config = dict(
    num_attention_heads=7,
    num_key_value_heads=7,
    optimizer='adamw',
    doc_mask=True,
)
Each number is 200 + 20 x the weight over its row's rms, rounded and kept within 0 to 999. Layers, rows and columns count from 0. The size before them is the row's rms in percent of the matrix's.

# layer 12 MLP up, 1024x448, rms 0.0416, rows 125-136, columns 112-223
101,180,198,175,185,181,221,172,194,220,181,195,159,236,193,199,221,192,188,169,241,217,205,205,216,199,220,189,219,163,221,262,212,196,200,207,208,167,188,183,177,200,214,203,199,225,193,184,181,196,157,204,201,214,172,197,178,204,214,188,212,207,198,217,222,191,183,175,193,196,215,172,192,228,220,217,206,191,201,211,185,167,197,194,188,211,184,211,192,185,217,200,190,191,196,187,181,221,216,211,213,210,176,197,158,199,210,180,214,182,228,196,188
101,190,201,210,163,201,226,228,187,208,231,169,199,221,206,197,171,203,245,174,175,218,215,205,213,190,183,225,197,164,192,224,183,191,151,181,222,184,221,213,202,201,184,210,200,219,209,219,203,181,164,183,160,219,222,191,218,220,190,193,217,203,182,196,183,206,223,171,220,206,186,208,181,183,194,192,225,222,193,202,216,213,188,221,186,220,215,170,200,211,200,179,220,198,214,214,195,185,218,192,210,223,181,234,189,200,184,199,179,198,189,169,199
100,150,188,207,149,259,172,209,187,195,170,234,165,211,215,173,214,211,202,191,197,182,206,182,250,214,184,216,197,198,210,186,191,195,206,251,195,166,222,205,228,206,220,183,186,193,186,206,162,202,228,231,193,223,227,178,196,193,176,186,194,194,195,218,187,201,218,223,221,162,168,192,208,176,198,187,210,207,210,162,194,184,204,190,213,222,214,191,203,189,165,202,214,205,221,180,199,179,218,198,241,195,225,207,180,185,209,216,188,195,208,175,191
100,197,201,213,206,209,215,184,189,217,206,192,218,206,202,207,185,199,224,221,200,234,179,163,168,161,205,181,183,206,197,180,217,204,189,195,198,171,198,212,172,202,234,199,195,214,197,211,172,232,192,176,195,228,152,207,197,224,189,203,204,203,217,221,191,204,220,200,235,201,245,205,217,173,204,176,221,162,182,182,189,209,187,184,243,223,176,219,199,228,228,211,181,197,183,186,190,203,181,197,158,174,199,203,201,214,211,228,198,172,208,191,194
100,177,193,201,216,209,205,205,163,201,179,205,203,203,210,212,193,160,215,200,192,213,199,187,190,220,198,194,175,213,207,200,249,186,175,193,214,199,238,223,255,226,206,196,195,154,185,196,223,200,180,197,194,166,215,227,151,168,208,208,185,183,240,175,215,208,184,186,201,190,224,217,195,180,199,233,172,197,152,251,211,197,207,222,195,219,183,161,183,213,201,189,206,193,202,216,197,162,221,178,208,239,227,219,212,210,190,221,199,201,184,208,185
095,187,195,210,199,161,194,173,199,173,220,182,225,191,183,213,173,215,175,220,192,223,206,212,210,236,175,228,228,192,213,208,193,212,190,195,184,239,197,219,174,218,160,211,203,173,229,229,204,231,225,183,220,200,215,198,197,230,168,226,181,155,197,189,219,186,198,184,190,205,204,215,188,225,198,181,181,168,203,185,212,204,216,186,238,194,193,228,224,193,198,243,195,191,197,170,172,172,218,198,143,169,222,194,175,190,172,180,184,214,207,189,225
102,187,201,217,197,215,183,211,211,182,188,241,204,197,226,200,204,229,198,218,183,193,213,222,194,205,173,243,212,195,220,192,252,203,187,174,158,188,214,202,177,195,178,208,205,173,207,203,217,201,194,190,210,185,199,209,216,216,240,234,221,234,199,196,183,212,203,191,195,166,204,177,189,195,214,181,204,186,164,220,171,219,203,194,204,185,187,156,218,176,205,157,179,220,226,181,211,183,184,186,143,220,182,223,222,163,215,219,174,182,217,206,186
106,178,215,213,231,172,199,162,200,217,202,221,212,169,219,184,211,175,205,211,189,177,208,188,211,210,200,206,228,191,205,223,152,186,193,200,183,200,170,187,205,196,202,164,173,174,224,196,183,211,151,165,213,179,215,201,192,206,180,188,221,221,185,225,184,199,179,198,217,222,160,185,211,206,209,225,181,214,178,217,174,193,256,207,182,189,193,190,200,183,214,185,202,220,204,194,160,178,207,205,166,173,208,203,215,202,212,208,168,199,219,193,189
099,234,200,175,195,205,207,197,219,176,183,181,187,227,195,244,201,183,210,233,191,178,216,216,163,184,220,168,153,188,202,207,168,213,196,206,208,215,205,211,175,205,178,203,212,176,207,220,176,189,225,176,201,184,190,169,222,188,181,213,191,219,202,202,199,229,188,206,216,203,198,199,199,218,200,208,171,206,184,205,189,217,196,216,227,173,190,190,221,187,241,198,197,227,187,227,210,186,226,197,211,244,186,189,154,206,197,196,206,186,170,218,177
096,225,198,200,178,199,199,205,205,200,180,154,185,223,206,215,184,247,181,203,187,198,205,192,219,198,199,180,172,199,212,201,202,193,188,216,163,241,197,191,164,236,185,216,177,182,216,229,187,212,207,231,231,224,178,190,180,205,201,205,203,198,198,171,209,189,188,195,221,244,182,207,176,181,208,219,179,205,194,247,215,213,187,222,254,222,205,181,206,191,235,222,224,184,223,190,224,199,231,169,235,204,209,156,211,198,215,188,222,218,197,221,202
100,209,199,215,206,197,223,173,160,177,211,207,221,243,217,179,233,180,206,203,213,218,195,191,178,206,156,187,222,187,202,202,245,216,167,212,199,178,219,172,202,224,213,182,227,200,169,197,162,214,222,172,169,216,163,226,165,216,179,187,195,210,223,219,205,210,193,227,199,238,206,220,223,236,204,185,171,225,222,192,189,200,230,168,189,187,205,180,197,226,210,197,228,172,154,211,176,176,206,206,214,193,220,255,209,213,201,221,191,183,247,183,185
096,201,172,195,204,228,167,198,208,224,204,214,221,210,234,227,195,236,211,202,175,191,188,167,201,239,201,185,169,182,229,195,203,195,198,193,186,178,183,198,207,187,217,196,225,228,225,202,174,181,228,201,193,201,203,205,196,182,202,210,219,172,198,172,218,191,220,169,188,254,182,214,221,168,215,188,201,222,203,162,218,210,184,245,214,168,216,204,210,195,218,210,239,190,197,200,217,224,209,204,197,182,224,221,194,196,193,177,183,230,192,209,200